Each number is 500 + 50 x the weight over its row's rms, rounded and kept within 0 to 999. Layers, rows and columns count from 0. Numbers have three digits each. The size before them is the row's rms in percent of the matrix's.

# q: layer 4 attention query, 96x96, rms 0.163, rows 0-95, columns 32-63
# k: layer 4 attention key, 32x96, rms 0.163, rows 0-31, columns 32-63
# v: layer 4 attention value, 32x96, rms 0.14, rows 0-31, columns 32-63
# o: layer 4 attention output (transposed), 96x96, rms 0.125, rows 0-95, columns 32-63
# up: layer 4 MLP up, 384x96, rms 0.175, rows 0-51, columns 32-63
# down: layer 4 MLP down (transposed), 384x96, rms 0.0856, rows 0-51, columns 32-63
q0 134:559499444446510533481473482610474519532464585481559560459473444487542492466489508509535525380448
q32 092:512459493456511495440474502485550514519494514508584491447527528502512533510494547554560550542458
q64 100:476452504524559507345487548521600565495569491465545452475614522458525486493563508499525494532508
k0 102:427458436512564508459592495473536439572520522549521509493497538514473444505510510529475587533525
q1 074:597423461532465428532488427517501533511459474560503486501552450534510429485494554498562503489450
q33 124:485478487546470456488476453457510541445465398487517541515532477493470528567461500521508551550566
q65 092:517497484476406456481432505436584448504507525521479468450515477401558527531441492491533519551468
k1 135:519479521446452428457417454513502520442523418503408523520470438536492556546508509510418456490524
q2 092:536507507442464463461479532472488621532508507551489452498474548536509519501489529494487429432443
q34 084:492462504490655541519464502496511598505566538513527559441533421486513439394497579514526551556543
q66 103:547422443471649547498469567479476589530543469498514529415522545499494501360507530489513585457514
k2 098:456510380533647558438499488506516448528449528454434459550481503473477471412496439495532434489519
q3 112:527436508554516476534551404514475575504381526535568470558508548525511533544452596489496491446526
q35 085:464510508518492528457527495532476409495501526494464581496442563463466485545486480520491546558574
q67 085:508523577507602553509444436544495478506416590517541514511519517524538606460459580465457531481575
k3 094:436522492472506528484445497485494584506430547517464412558514512499479520522467491512504399578409
q4 090:588470487455583555452521413554529451479452535495613529498494485487511503436512433517555488543462
q36 112:534480494496377540523505446456503423465513459471567488518440505452535427534491478464512508487520
q68 095:538513507415468479452546498418515471454528430455482534488483448438504526564501479438465437580606
k4 098:404484475596443495486541477548530567586549553480528528520576545577451513520449500592561534525439
q5 096:472502454465508415436625401465523465444514416459509531547535389499523464472528536539500469507530
q37 097:496502463516569570571529494569559507469548552468498507516537447501503459511473471496531517435543
q69 093:532556495496545584520513404489531465511458492438510624515540486545522525521467427544456516449603
k5 100:555481555416621537478514539463470464505483519536486441454491480459528532539473589486448490514408
q6 094:457515557483470507543570467465464552447497460508632499545430539577508435437498551519521516569392
q38 079:440507522452530476546585503546471543528506561511498501629603508487523468510486550452513456527492
q70 103:448465516515570491559521438508461543545506534490554492498551492517533476440487522535524414563479
k6 104:475490541526533472529554479515474518514465575501478468470390460516456452454474482565499523555477
q7 099:493489484555582490537444578475546440581519508471536595416480424466469574536490498552493544417542
q39 099:443574521460486548465436493514466521585438528519604500570510575535520451425487540471506530618443
q71 095:457563505450503611466394503481511502477535495491566502508503494471514485505524485520423462546495
k7 093:573531547463528579567435539508456507563505516497512462438511497509497519437489586494552539523513
q8 089:515517529456449550471405604526467429486468523591426532504467502503493507448509469443435519502429
q40 097:542481506520458566497433515456493467495572462518434518448439456448488468384568488576545507466518
q72 088:461514531504386548498502534529464487486417505540585507466442468383429509483497481441477503639535
k8 099:512543502431472636475460525515454479576541504545557495473566454628538485455592548457490512460477
q9 098:526580499472493437447496532473498503449577445504491563508520423503470540550508544456480468506505
q41 083:484488462435465344438433541498592498502538438491454462466500447465495464546490535522446443525517
q73 081:581484442508427404440516508513509545490594385436470477474518491492609482540520494521458495502519
k9 111:517499464458479370438436540471508462456506518547472507496513420453507571557553420468503602502539
q10 103:508499481598525578543540462500441538512538451460436550467425515536468383442530520429533505524503
q42 098:505528483437463485561465529605518490491486586485561504508494553523528493441543573454534505590467
q74 081:526515483405475430492464504608503516589471618486487485489506543533555538485519517484454484545527
k10 095:462499504496453508486409598454450434427485437521427470471518521535477526413563480502462484500535
q11 092:517544575572512553516520471461576569514448473585437527560498651561501530503515579487474491520559
q43 095:549519536494441532423502537506497473548554567514443529588539484486510491599537533525499489450519
q75 090:469500537548515531396514480458570527517453542600492528537538516519515542614489546482497468575499
k11 103:519507486504465588425501466545485455540509595459464544462413560462533508621479466529503570411493
q12 091:502458533504490512522397559509531391506530509463476442499499382507525468538496502566497573509504
q44 109:436532544483468583471446531487537478587502593468480512476532460471474500604477526511492510591540
q76 102:522500500489533628395448530504502466590482543431498444507560483489488492547537458537525495557460
k12 095:457558503518534608449472548541475460543496572528502489452408524516447470604479477498569450494485
q13 089:501470420493513512553537499448447466516628490514501495458504487492479450473530485429442531479514
q45 105:527484512399469583534508465540497480487426550582553518522512495499493466607533507478471506563450
q77 113:476571506435510534497517508505516493581504629544533483509455536459501428560516483451491557571467
k13 095:491473542430487603514507480539515399529529538468470540486509490528455553605493534523480438513483
q14 104:516482529507542555534460513463507472464518531544373509433399438550511451489490413484499467401501
q46 082:500443528448639465592392520478470462516519503539614505475456437449490476499459528533472486489513
q78 095:503498493500618514515585530516503442526505562537536474469493458477510432507442489492530433597483
k14 087:437546521432629422604536472533504538497513515491411384547548469497511534426425562554483554570482
q15 118:500472456409553503478473499521505520545464551525579517469490441442563561512466437526444496432513
q47 112:504483453459561491481454487519504541561508566517401441498464480462571512510478499530524520481577
q79 106:513550529418598439548486449533492506539472551505482480515499464456559550511450565538452534543473
k15 111:518542553426569475494409523540537472515453554521547422494553487527541505538480481454556397514414
q16 105:470569531475495540521506467485535478461343570484489514492424514547548529511512500458364526512496
q48 093:428500562485444582558414521431519475520469557530494512501390455495520491548568465482469425442484
q80 103:475577581519437577551436507417534501510516496562473485508420513518538461488542490556484493467478
k16 096:439455450540421597628451474554544522503491533456451468529603461454449540476488530491453509541540
q17 091:534532490510483608472444442468438546475460470545567500422492514458515492536549514490500489500504
q49 091:510517490467476518402539487445499459500547535489506494400492468496496564542549449535479480536359
q81 100:525494488474506507579578474514501453510569547467477499462526487425525509449431550489514541492431
k17 091:542545555454476452481584460528564541474503489567477512490578482539503560483547510556522395465555
q18 119:493459491552521462568540465418501481471520425513467531491483572508481454483514477529497459450513
q50 103:455457515497395454576600433510536525448505554460534470492511505468495466498471482509591566533506
q82 097:493514452493471356486644442504491449490450504469479466461487594444527545558430479526559522440506
k18 105:470524480540419459483672547527502513505428554528427464526514486550422540536458453442452406467550
q19 089:557513503472475494532469472570537413540416597546441565476454490519526498482490489469432570503496
q51 099:554444528491512501565523537560420498572572489542521476497483490486523451326504566537540475467434
q83 097:550428430520549490493491472572468481627510559505508422487502623542494452362508560462456445468423
k19 097:463493482451501457506504467469388595510527446482553548494505471539512512363503492497549531503491
q20 089:516519507454462568491485493576486469519518525459591479495526456511547472404492509572513561511410
q52 095:538494462467430493551538476527525526520518552502446489519517540458515464307555471503596515443478
q84 118:538511571428520506564480455472452544555490549488502531483479549463513558324485511524549450497473
k20 104:536508551402478438518435529567459426468476490525483511516475477502558511304570523498415471433489
q21 106:536584509473481499438453545586493475514486556478523541538440524533467430485560520444468424512461
q53 103:563483518514420510392448498483426519492542480511536428473486493560494511540501554458517501440459
q85 104:514542507527549482387488503526501512568422542520474507476507538535561524471463561436533512463491
k21 103:466442528494480528408447523483542512494556521524446529581567551490425552454528497567507458536546
q22 093:519513482566528477516457508488494401549518523510538545550552539536496461495575433533465467546468
q54 106:424554487542534559445356434430466478549426443457527518509449561487511603560518505475526504585566
q86 099:487496437519543592503483474491474509519525431466552469477532590517568478557540439441420467507501
k22 096:480468507573558546478391476556373486532469510583443528498462510534458489592516555487504505459510
q23 127:505524490535599523541390521464527511482475479491571494444488497503529622493496515503478517443531
q55 113:499510516455625581508501474499461457538423542549549453515529461476522587488518559498525531415535
q87 108:513536526496566577498593446524386441514451557540502460469487414526512525558466529558478514391533
k23 088:489476535509532563480533545458434524594506511510503476519491445488476468492478438470442489483475
q24 084:435445535575518497456560522475487519474528446614489558526414520546416388510496517493503463477586
q56 103:450452530567504481535545557490526491486541558534411555475435579498499426497502464432438482494582
q88 102:486494600515516441522522563473449511461517526558523551497517518496503531576450429410479466452561
k24 101:462537439553508440503511496534475535460453570390545479552529579503534549477476496577486481468463
q25 107:534507507421557527471515550592426518529619557478501439522492510468536337417510544512571552509460
q57 099:516495505445500460402547546522503532526559545483570505456532549511512520575514522537495490410453
q89 113:529529517475576497433576485526555473579419497467499484429460583515504502535504502499513524443552
k25 095:526554573460481458513565534487516456435529557509548464529559538524542529567503568507483490497440
q26 117:522489476449424467427474595479477471521503500556716519519513430502493513495472516502558536502495
q58 098:545520499518592569522541546435509458526469528497554493579513479406509441395592488424461461464514
q90 087:545465524527493530423570550395567530513505523542539469582483521426491530418486511447481472537496
k26 095:479507541570528512522562466547490495556448503463423424410480523563528566482517501494495507491498
q27 130:449505524494480563521468450513543518473497543491395518532451448494499391526481508469540505534438
q59 103:500517473443483566553581499528480490483545527465463458548479410501518476501534475516541445556524
q91 094:519494512415507506579424456534520548496500466466479455532476485447572506568458486459556428587484
k27 105:515467525445480590595536501442452487531535495538532489457500468520494503544538581504484551525464
q28 121:537458477492513573517485511555476488505536567488544498448477440526520505498444513548573586459423
q60 097:479470502393505476457456443502494421542388573494608525587495558480528543496454506510531478508449
q92 098:463453517484557567469462450478610453553521498572529460470408557546528473432442567497525508515502
k28 084:528591427467534437416474534493473576432501506383531531458496489512474518516478460456481477384575
q29 077:503508580553550573497502500557504516461507454507503552444512415540465384548489573530469529574535
q61 098:507480498511527584443513504546529582514414533491470458581477568460494476540514509479489508404542
q93 108:479429491564526585432473455550493585409456477501482508442468566494503424513509509520441508537561
k29 115:404486401590500485389510509436500508473527488506391534559496511509412553573482371476479513452479
q30 107:501467507483472553545468502636489507554497550448562522492550470552515393442473554477554530501480
q62 099:441461521475489649598472597518464466516581485464499455487510437489471487497486518470507494393456
q94 110:511485521425579633616431478553507485546503539498473495451592510549543534414524504473507486506502
k30 095:546492510548527691633469462607506493497421561531502455525464505470490441443473480530541494456477
q31 099:487505515485432572401416440424566477469477547528605587452509428468510556603461497490520476499545
q63 103:474449477451324553476496511506476502454561468489459520510418532525521419568535488489486465532460
q95 085:484515487522380515476549463436506527482442437516551572495454509504496469555511595511582543417449
k31 097:508508480418343554498507580559485510417465473542437490542502439439565566518500438444427486492550
v0 095:520481534602468492514497499574439505526477571548435420514583565504547555526466519462635497489495
o0 103:468470514550512528483572541486469588437469470464467549436473514514476496458537492525465496531521
o32 092:543542456512499496496513425494531481476471532486562509502586490549484544567471507438511549398499
o64 103:559471552460570532452506552489493518642512489546528445439553483530563507441428537486530559493533
v1 103:508495486471447503552509520420581590478538468576460501497405467544460492526436458450485493532438
o1 109:527507480495538504527463589498482520470626482433495467528533536486496456480536485564453431536470
o33 095:544424443482470504529590412548471457592455522507426575445547552543530511534525537467513498550550
o65 105:493480520442501446567472419472502491478516561595488442478365488481531477448476360530516491461421
v2 100:506464441561516502563559491535489430558577490523481529498551480538457426528470531543464587531464
o2 089:578492578605554573552574481457456573504486529499538425503529560476537604421420581526470488513511
o34 081:499480491547448501503525544511492453461556515545397460491574468483481496455617438531426510420479
o66 119:457455471428551420397426526528504413442538541484551611467505503518484402594589509467512606541473
v3 099:417423458517527511527573517556562550488487488506561435530554574585533407588491502466555407482439
o3 114:484450567579491486496553482451553531477510510555504536501513528564439435526488632500460516496598
o35 089:508485527430519519439454522605471455497468480504488421507551393458539490494478534524547513479526
o67 094:532528434558513476567511495457518571490466497595454511512508508480636539495512487543500505475449
v4 105:423466454518511497423456535456434514405446507452400507454496548504501493451515527485505445517493
o4 088:555473466430512517584513473511492499583594533543441448573470455439513562498481459524497527567556
o36 085:486553503538583513405411536505508529457511419522540520495449496556460395440566462527500449443466
o68 117:485440529634472518467509516452562506510448522482489563596559606498552543502553582516589434413432
v5 097:518382453510521481565513536414446606606480455541474511462453486560555496550431442523492454479466
o5 091:531523554501461443402473460537563511385500418452482483492469450507410476420434515532533575455529
o37 088:484524403520532619564543552528501541502499486568466456485508529541595511435609540571500394530558
o69 103:443485471538491465554491472458452533552520518521562460436481509488503454578479492469442495524490
v6 092:454406471474500560569452440538461478522442484537539417643511450457578510510500443512470553464537
o6 080:543562486475469530493509533544466554490528542461509550583490526591482428487496564480603483460499
o38 088:449420517517453518557398488519556545532424447552561501615598497488554575540513450495428546458518
o70 094:527557519516527475473460493485513491516438473492539387501476515489522488468440464455383534537459
v7 091:528563561436462472512449426563603588577464431413435395513527445520457537431488530568426520486493
o7 105:477430455607513541473489491469476481495524495632400545489510520480519539476507490563504515544469
o39 083:570490600475452558510508456495462576476581588452569484556565505479591490561526578545453529599524
o71 089:552559436537466434573458480505462504404476430414487433485469493515449467422450435484513424420458
v8 105:542519614545467435559520571543552465571535484519469502573408561521459546495448503473501415532447
o8 101:532500505587538490481587507533516574453454433535529497412545479495431525511547531469493530455531
o40 114:455529524465495522449430478499508481543474490482530463610483477458488512552492541477540467509524
o72 113:497493476500437509613461464509482461499583585474459525548418510547493450439458462470503455555444
v9 099:503413488519387537505568544441594432363517544517515515544514554468556547504535473568488501550561
o9 080:485614447618520524480468500510470494559530564483496473460461394512424471435452477499556520456463
o41 116:503501505537397539516542439458497556498370451481538553530511514468584565500491461458455472452576
o73 102:485455436471639421500554520495558477450496474500474518486529496478430495596508500559545435500544
v10 095:463432493541487471564527457490462449448471532437432532538541536427544601513474455622481534506415
o10 094:524448431552471482543557455457525549562503496540539482526459466494484523501478500495532465471591
o42 086:451486434499544508549441500561447480535591557503500480497493471467578508532547516605460478482483
o74 103:522535498491465475430510481422495552461416483493455626520633520526472472581440449508468525553431
v11 110:550482540485499514461510562517351519507531457473542531351526456495599410478489559493548518437497
o11 084:487494532512533486503417525522598550500550480529522491663482483503468373512510497463521473467522
o43 109:523430513435514536593583413453501473558430516479506491479478527493575517481506526499470411527528
o75 102:505426552501505549454587590497488504567535549520433492462543465493502508547460555547545575506520
v12 110:580489532498532508529451480491481485407563539405569586548465528507393465495599519477482468381484
o12 102:459409531391553533487535488496537495482396457549480477508482426447522596506454436527441513491495
o44 073:528522443425492551578582511467448513538600561489523500415497541568545432524567493551447501435548
o76 110:588534548478468484587455489533535446517537522398504566489512522451476522447488515404476506484454
v13 108:499550469491398568502510447536505537448542575488490550521535407430434484552506447472553443558457
o13 115:483576481484539474381513589528495515480546493496513491604513418468518441478525431507495519451437
o45 100:506459589464390415531535505533537511541454523497531501533531430487512608553479573496546556538533
o77 118:465438401505557647507420408463492504492552510502493485459435598487506527460552452506512441518564
v14 104:479505527493475495527513526508553433524502442506496502388438569540601420533548516407528506537499
o14 094:493550525525538518433499509543464539426515483445557587472484434560413468593446500488448491477509
o46 090:553469492438476443624540502487544460565470498470560435539493518453486591444558429595559560562529
o78 119:485545537551504491454496547529506463531474495458471497548570530566557501412550562472473462427532
v15 090:375456510510546470576536509448453659538559520397515450582470530484408465516489486395507504572496
o15 099:539533491512456450544524516436492549526392536535629538450572496495482480480382518514525566462566
o47 105:442392503529550473486551519520500475521645493474420427471476442516423444541497469525536436563506
o79 089:492554438541463549455449456510474443475489470499484445518478627405601546444589566492610504499463
v16 101:542454457488536558420518598506510518499502478571412501548528478465529555525555507438550442577571
o16 098:436471472466532505522505451472510444412500532477455498468511475456446469580453332476484468447401
o48 095:475488520591467506520472477494502484588548580561493497505492552494537507530536593499508506543530
o80 124:544462424481545515406517599564541493519514391513475505541438469541572548425539603530526484539576
v17 094:504475579500456466492515594537493536528584491552583454512479433552503430514469573546502590505528
o17 109:504446499521470526603476506440501480553482517521470493566488594506517499538530531447463437533535
o49 096:491482522480520416447492520555522549463473534520553514514519439483494527460451505534575531446601
o81 082:555525545507524507425514523501477547562619433520470519485475517514467475429512516533597457551501
v18 094:394469516428544563539499492495540607484489532558478510494559522591465512543505518463520392516450
o18 109:570491489636455516525499444370476575469525477491552463471484581524479565464479532490536526487488
o50 098:523491485436537501492537536538498512570447493533393515490469508483472558460452532469470489566557
o82 088:491489492519442432498534446477561421477394555473479549497577641540507507476555496533501429467557
v19 105:518526427484505575497477415522420555493432524539431515647483497519515547453484498499472458445438
o19 129:525480399450453482475547542526466433540591503505443477550470437444486531531478412508472505596459
o51 132:506524498492533578492495440495479476478351479489525548465561462519544528437446451481420464476476
o83 091:487518496467509474553462536461432528458549456510454527445474614504526468494531528469473455489542
v20 100:530521482584536555483443526566481461587472580561515476488500556553475420509464462401540482537527
o20 115:575434456498521382520546487425509587464499504531408557514466537494542428509499486497511484472497
o52 095:458607470519479520441428505530538443394523427552516503453484524497503552432521479435418399539412
o84 089:499517548460523577569513525562493436633557472483526436506448538506530529453479515487495535512601
v21 103:479418569484488492409548492499510423441550403506474523566492481464503545521509546540418527552522
o21 101:567462544495517527481454511514492534451516453526532441544527484574474435496446389527595456518498
o53 082:411502478559506456503509468500462485499462515550501557424459429463460556551481553449412553468572
o85 108:461530420538486553577542456562532468583538569475519537505561464509507545503567568547465528561405
v22 105:481492421498488520478559535407431438460555509511349553536530507418486517521444467455388534517657
o22 100:479436487550476531570462507529537464612473507538615441556498518509482618450550416546553483555465
o54 096:500531471532428423486475576573489532427556509432522499540492462477509408522472481568492497499517
o86 095:494550565443481580455527478447488453568519530512429518527553561518522534512516524545502624483564
v23 106:559570536521505470508512453501494410365517474537572512460533499542512455560548520434517556530451
o23 094:477552502514516502520447612472517605544477480513509486534459467491514536532472549534461521469516
o55 107:498491440417522529522456410508543467507444492504507511529542550468507423508469497472513487540553
o87 110:470473475476550425494566453507473478521501478516517590431533568473457467536521520360483481479495
v24 107:408576566553518491464524503540474503541448623483458377597413540497458463516455442555534361496509
o24 120:474557498566477474592507512508457457473555489480454517413568521517542571471521533436438527516495
o56 089:434406502508517484417522508462569467489550528476499496484442462520448474562451441537487537475532
o88 094:498512468449590626322585491447492476425454462532398428460455472486534448520501445569516406486483
v25 098:499490522496495428459555507543464504546474494487426509557447422513514529555406464460443483501438
o25 108:425590480521529457537533516545436461450422651430495519467516442480514489498472542534465471603577
o57 100:556515490495573526511512512473519568530488429522530454445497602569517578487556496524507490480458
o89 089:534499526491507509472447468604412492461552429647477455478520439405446492481436468463512607517449
v26 097:554577501436502451483511443536492463522444415578552525483451399611556438508454453478555472501572
o26 090:506506521513560441479443497461519427499503464500441510528460498435468578476533514401449446474494
o58 094:518507607528435491498544443571443503510504373495515587486401568520481456499549539569545474443506
o90 113:528486413445487503630554407439509537480405555611448415492557466499528462464409413526534540495553
v27 100:522460670522508502534453525512447477476535416486497542537524512456507472436553572507485484495497
o27 100:401523463491485521508457432539478539584404512499513525431438569498529495538514572492470473497514
o59 088:530474548476469543529572519441460485534545468526407481451446458444538505518553542488494591511441
o91 114:533448534547544517482498533441514518505579512458493513531499539486456560472427458546473373533569
v28 097:486423507506532480491502371524472513530455523478466570498454491453452600513490416526534420507574
o28 095:557514540437479508525440543494544482471521549509455495462487462498425477449540529464484521480417
o60 101:458472518549512527459464515529440471417582439514490552561529458519560436554489477534574543550461
o92 090:525492423470443587461508364568511478474387446464535528480542576445533543445509448496494503491547
v29 092:518463422546486489510487481434471481525524482524548498608483552559533452510527497561533444535504
o29 112:445448511468528484524514495466587495518461488493483431418548499468516506511457501502446528539596
o61 082:500503543539421471500570439410440499517549544512538563460439583523511528481511478461529552576542
o93 090:496603460535475508461418497492520471407461435517504566511435523455551455500536580514486479462412
v30 098:500531450386485485536484596461400515558504417485584514618614497448476555431460420361507507497571
o30 105:462504561546605500577390520519548511484462449518497448538547417571479393539455506551459523492473
o62 095:465550490409439555427482508521523469434520423412589560475490478486523587465456537407443508501569
o94 102:534491565467395505432522471466451458472473637526497465493458597456525584615525538525507530510483
v31 096:446433531504503488463536511614441503419527516524508494443552541611534496461582530604517509548468
o31 107:509495480438530471477483560407578535445485507567464471549433489501533530417519516490453503497465
o63 080:540503509470485558529546404527479520518528548465527572477587474488525591553512593564487531522520
o95 111:487501453517565516565651541653476563495539481458522463443574489437479476487447483581463523504502
up0 100:437500473551487392569527537489470455579480452457575536477464578418553631499382522480455527505484
down0 101:451532490527523444567509586524487510545471489569524468509526479485539451426510476504603433463546
up1 091:505467521498520462514613506490502435555571560498500455536394427447447553516453462545399500514513
down1 087:459458523498487492493493517472543515515464465508543590550474534481533558443495452439473548489546
up2 111:473496561485501540527425466611453383530492546513525594418494448477518507506459599477475504470501
down2 109:452555524564521471544539524517519423619516544580514551479570474572409581516372510424502571472483
up3 110:509510490500532477499404562509451521530507470556475449448577573413545548476495438570453535459511
down3 109:498452523473420458455560586543539569443507523500493469507539541569523498514638488491612476574491
up4 103:471498550433518503529550532519528545528620436505450513480433448528493520470558540503440414417531
down4 102:562516546444559455594454546600518526440526543467486471514529474610558515537506543523474479553584
up5 102:438454597520548495559531424420496488485528486517545555470490459474531508482510416532462551655530
down5 093:510566578460574502424421509578391482638513410496536503480472542512498530519605475392533565513485
up6 082:478561465458468459577589501442494484444488504555532506534512549516455532557586477508433480448477
down6 083:515430541460507491539490568575506473521478523584562577548450529583495604461481489502490466452591
up7 111:491496506605515513489392416446529463460501524437544449485422448358460504519543444591493474487443
down7 107:527443447503496436565514542512507520469438527543526458537518452536554517417512474382460470556512
up8 078:484528600584550511513585433433532487528490541474518536497444519490466462513425507459439560508515
down8 070:572523535590451474436516489488503579491468431423568491536470495459436392559531548575528538421494
up9 092:574451440582512539594487493572539392436478433428450476577470465408459400501479533573485538491599
down9 089:472441529504493462493548520560544387535515491463500540478424473521526550529418580470437455480496
up10 093:491496505509526502505442435519508525482494484518328523448443540498569523474521547476523460570558
down10 101:500484497466510548501531519512533448424577483554486509425477469501496505410445465581445535564456
up11 097:456487502471543468506531530518488549540490496431525486475505499431546469615530540448532585527551
down11 097:455500528541444455516506441537453442476559503478458500557481542505537615576508493481523583555556
up12 092:480475484444533542435446520417508472472499586457430454558517477603481579500562476447449555543579
down12 088:487444524406445487456464452425449441414518461526489467489509450538515551548474481416480473556514
up13 120:495524481421547428576497556474545525476474461437377459484487505533573549467482498515489602433548
down13 120:533476504557472405551512464560534533441546455472513496475546588479490502515538414620564432417496
up14 087:483534579529474505535560538467477458432511538471472452535469567470506631536579377586484567439546
down14 105:526482434445498616465529589540515493566603501477424459481512538485517442511552470523543542517403
up15 100:533598567487602537455453508392496542504490509533482491529464509532497467532505463508557480530494
down15 099:495468469478469553410518523505518610567538473534475489539473458467511537527438455508458507490589
up16 142:409432464479531489527569528499506461419454529539344513555454491559382467501567502504448525416529
down16 136:548470441518438437455458523500545571506426542479489436618463480467495377565522481492505471452508
up17 096:462562471561516516528458479486381418500499459476424506512390515496480472479560512465459440489546
down17 097:498436462516532491498489492529473430415427488522555533526481478537473495507410493503528502448529
up18 124:506541457539508537554473540542506598489558456398451415551476558429562526522453603426476524431523
down18 124:528534467495396556561502419446474440474494359530540511492474552547554473491493414495536552547548
up19 098:474486500456397506568573555521451509543562439569512520485587530523475469550493527478483436466445
down19 098:515454406517458504606472482537518538526458475521524424471432502602459466518472464527563438474434
up20 110:457505516549634482490473470447529420453579506553453533568476520478496576440525418470470515447479
down20 097:628545547470429495549526488486449540549555526525592519491613515506444410495441458531562489525430
up21 111:550494477427521514555537550504660442418479487517473553434543421451483533489511561504469508497527
down21 110:498481538496564530548511575507479525504550614539532508489448522504554456454521459526535501497408
up22 120:438529495497551500500502458565553532627402503521541640443514550466483540501506479517544471543511
down22 114:476441542522543499482520514582649526529591412647506517456541612530470503496510451503545392546521
up23 094:518495512520556465513480504413461471433488471414434544431452545494377532545513507536483477508484
down23 100:432504484479533486476474465548435406537509566487329452497526483517547519502488561546485520480442
up24 097:477532523624546496461492512479532543535560410521506557530536546551525528486495567433518478504477
down24 090:527480486465420459539503557472444574375502535482497456477475474421439554461474520455492462500495
up25 102:486513538507563423546531467444497496518512454481568501508518551471515502496415620498534564424483
down25 088:517536433522595492562537476516448457466545467358449464500398512486519458538461583548461445434425
up26 116:462565530487454462492486474461480559554595487470484473478545480458524546461541448511495547559508
down26 117:496596479478523568506523540563494457499512437508483490582518404570462507537564517421480547517452
up27 109:488471530512438532607429449428542561536543484497518554483543450503545512535525588513522610461548
down27 113:437474432416459503476404469456475434580522611564544421509537481390467494493526414493560602469478
up28 093:584532505520555484467569546496509534447509395401542499557551500481578454452594534448479437507536
down28 099:642513514527583553470467549474517494508473490426514453509598537493401535579503422584437555494461
up29 113:499522590557517529606450539518468497489455467456462578507421627517524490456453541536521520563487
down29 113:379472529548563482484574539456549493489528430423492467464547488451504489437538543437512571539498
up30 101:468362508506482473537408411518415484545513590559478513404460558602604484512495558513479560471408
down30 099:471572489578509556473467616530484436415494591470563541626488504462442516376534537493473536509476
up31 085:479484497528439540505520503458495417490561491525496536577498460556438491517589474522542556456470
down31 097:425374543434599621511511466502549447498517478497494458434449413495512446589514498544510373529426
up32 092:500470437569466512508567462471539494561459469473474585454514461558506443482496514409443437526448
down32 082:632513415523507428467576460552537479435508435565459487535514475467560519520560537564467452430502
up33 101:560480500491434487505473645538500528525458550490509513490431417512507541518585467511451446548507
down33 097:512551502471472553507485531477456583449490531499493585575524377453483528414501539537433508439467
up34 107:471473577549601465537546494504439471528515522514552491568480451440503557462520519515519554587542
down34 102:564550470569483593492521436480429611498477431441541498452491564470563574580474523487546531528453
up35 095:466395510509444564528496499413493437607522475546552466449445457412481529480550565479496463536506
down35 095:451518472531557500536461500472487570594555561479519566449499492561473510426583548533543431511517
up36 093:482542500436519515462635575533443449521500485495523479542524468551509454516580419435391511494426
down36 086:489534560496508536516481529441501523565456521507502402493641502530439501501532515456418540470478
up37 094:559502550586450501523523462505566604526483522418443486461475527523453543547527507513508478553501
down37 113:487576458402518533501469521451520520525491549534512472600525461586484455461391508493508476451471
up38 117:535533525563522540379540544416422489437511505441547589500433520493387506497468395572481547470513
down38 111:588440454513424500403476553534465483562419514550533523473480494539452403518445494482470545538405
up39 106:525458603495468576501506598475509522472540473529502500538457512473517540535534582492489443482545
down39 106:619498470446562526522447519480571470427515495512532426505547471507485523432465614522498491596487
up40 085:530587565525448578581480530529548450426438529501546445558484502468522525573501566534453550488459
down40 092:522495425465549565497467617505492486534543551469525382531508571547464528572440514458418513546520
up41 116:498581519562456559469516464511490468580501462520457426499552405519482477550503582435532492398491
down41 111:442500604530499511455468498497525478573519537566493559486420513514486428505392414454424496559467
up42 090:435526510404517444417430468491484602558525429481528569369503574546514561592422514421462513498547
down42 083:424476419532502575534560492507546524475486457430490535522386420576512513578468496484524475485512
up43 085:464602518410493529487529429540559545479498487460529588513473537394502490600484547508504532448482
down43 091:549381472575448523572478435519591441541494467578580545581514520428478551435471452509586518503486
up44 110:480539444516374488483521445533548487545535519580481502498469602506550520553529516460425479382494
down44 106:547481431604408558494585482484518544489537554512413376514506504554420538553526444534601526523490
up45 104:434568498446538494488541420451548530482598521481513495559472499514489525607528468468496540574561
down45 100:473609551400487561493477537476561464487542589533501491465536491409466505585495489452530593506479
up46 105:483486425442496599512505510476521641519546541554478573425445490499538495577471445435513571425486
down46 117:596517474512446515512520416470456479565557541528523483509443524583504492406492488445523500546371
up47 084:499436502553478516553463473442538509516419532515424449579527538507498537409415507537474524561610
down47 085:541608502527503532466481422536524507493548563440534478493520566504499521559454593578512513509478
up48 094:542469443430536467496422569477428482579537495477492547499436527442491434437431472563546386448559
down48 099:587503544582517583547507505475560511592459466512502346436553479503472533407532558551502481502490
up49 077:525510517510642520500534468387483473463509435509476505592464584531456490522465492523472419442514
down49 070:488430481523447542476428480514518555377536585492524549450424501515442578565495515568564501560545
up50 104:568506461500566491520508512450608516567537450461474506518549403432518550565530517397471507446594
down50 110:585532528440519568572466516539472573496506510466468474462469481361501520475434503469472452540578
up51 073:471442617471554475404587527497512525547604430467547548478458528483529503498533488550499504507528
down51 067:447457474572542463450552536525445485546613531465535525430455481438497518477412407447506512501571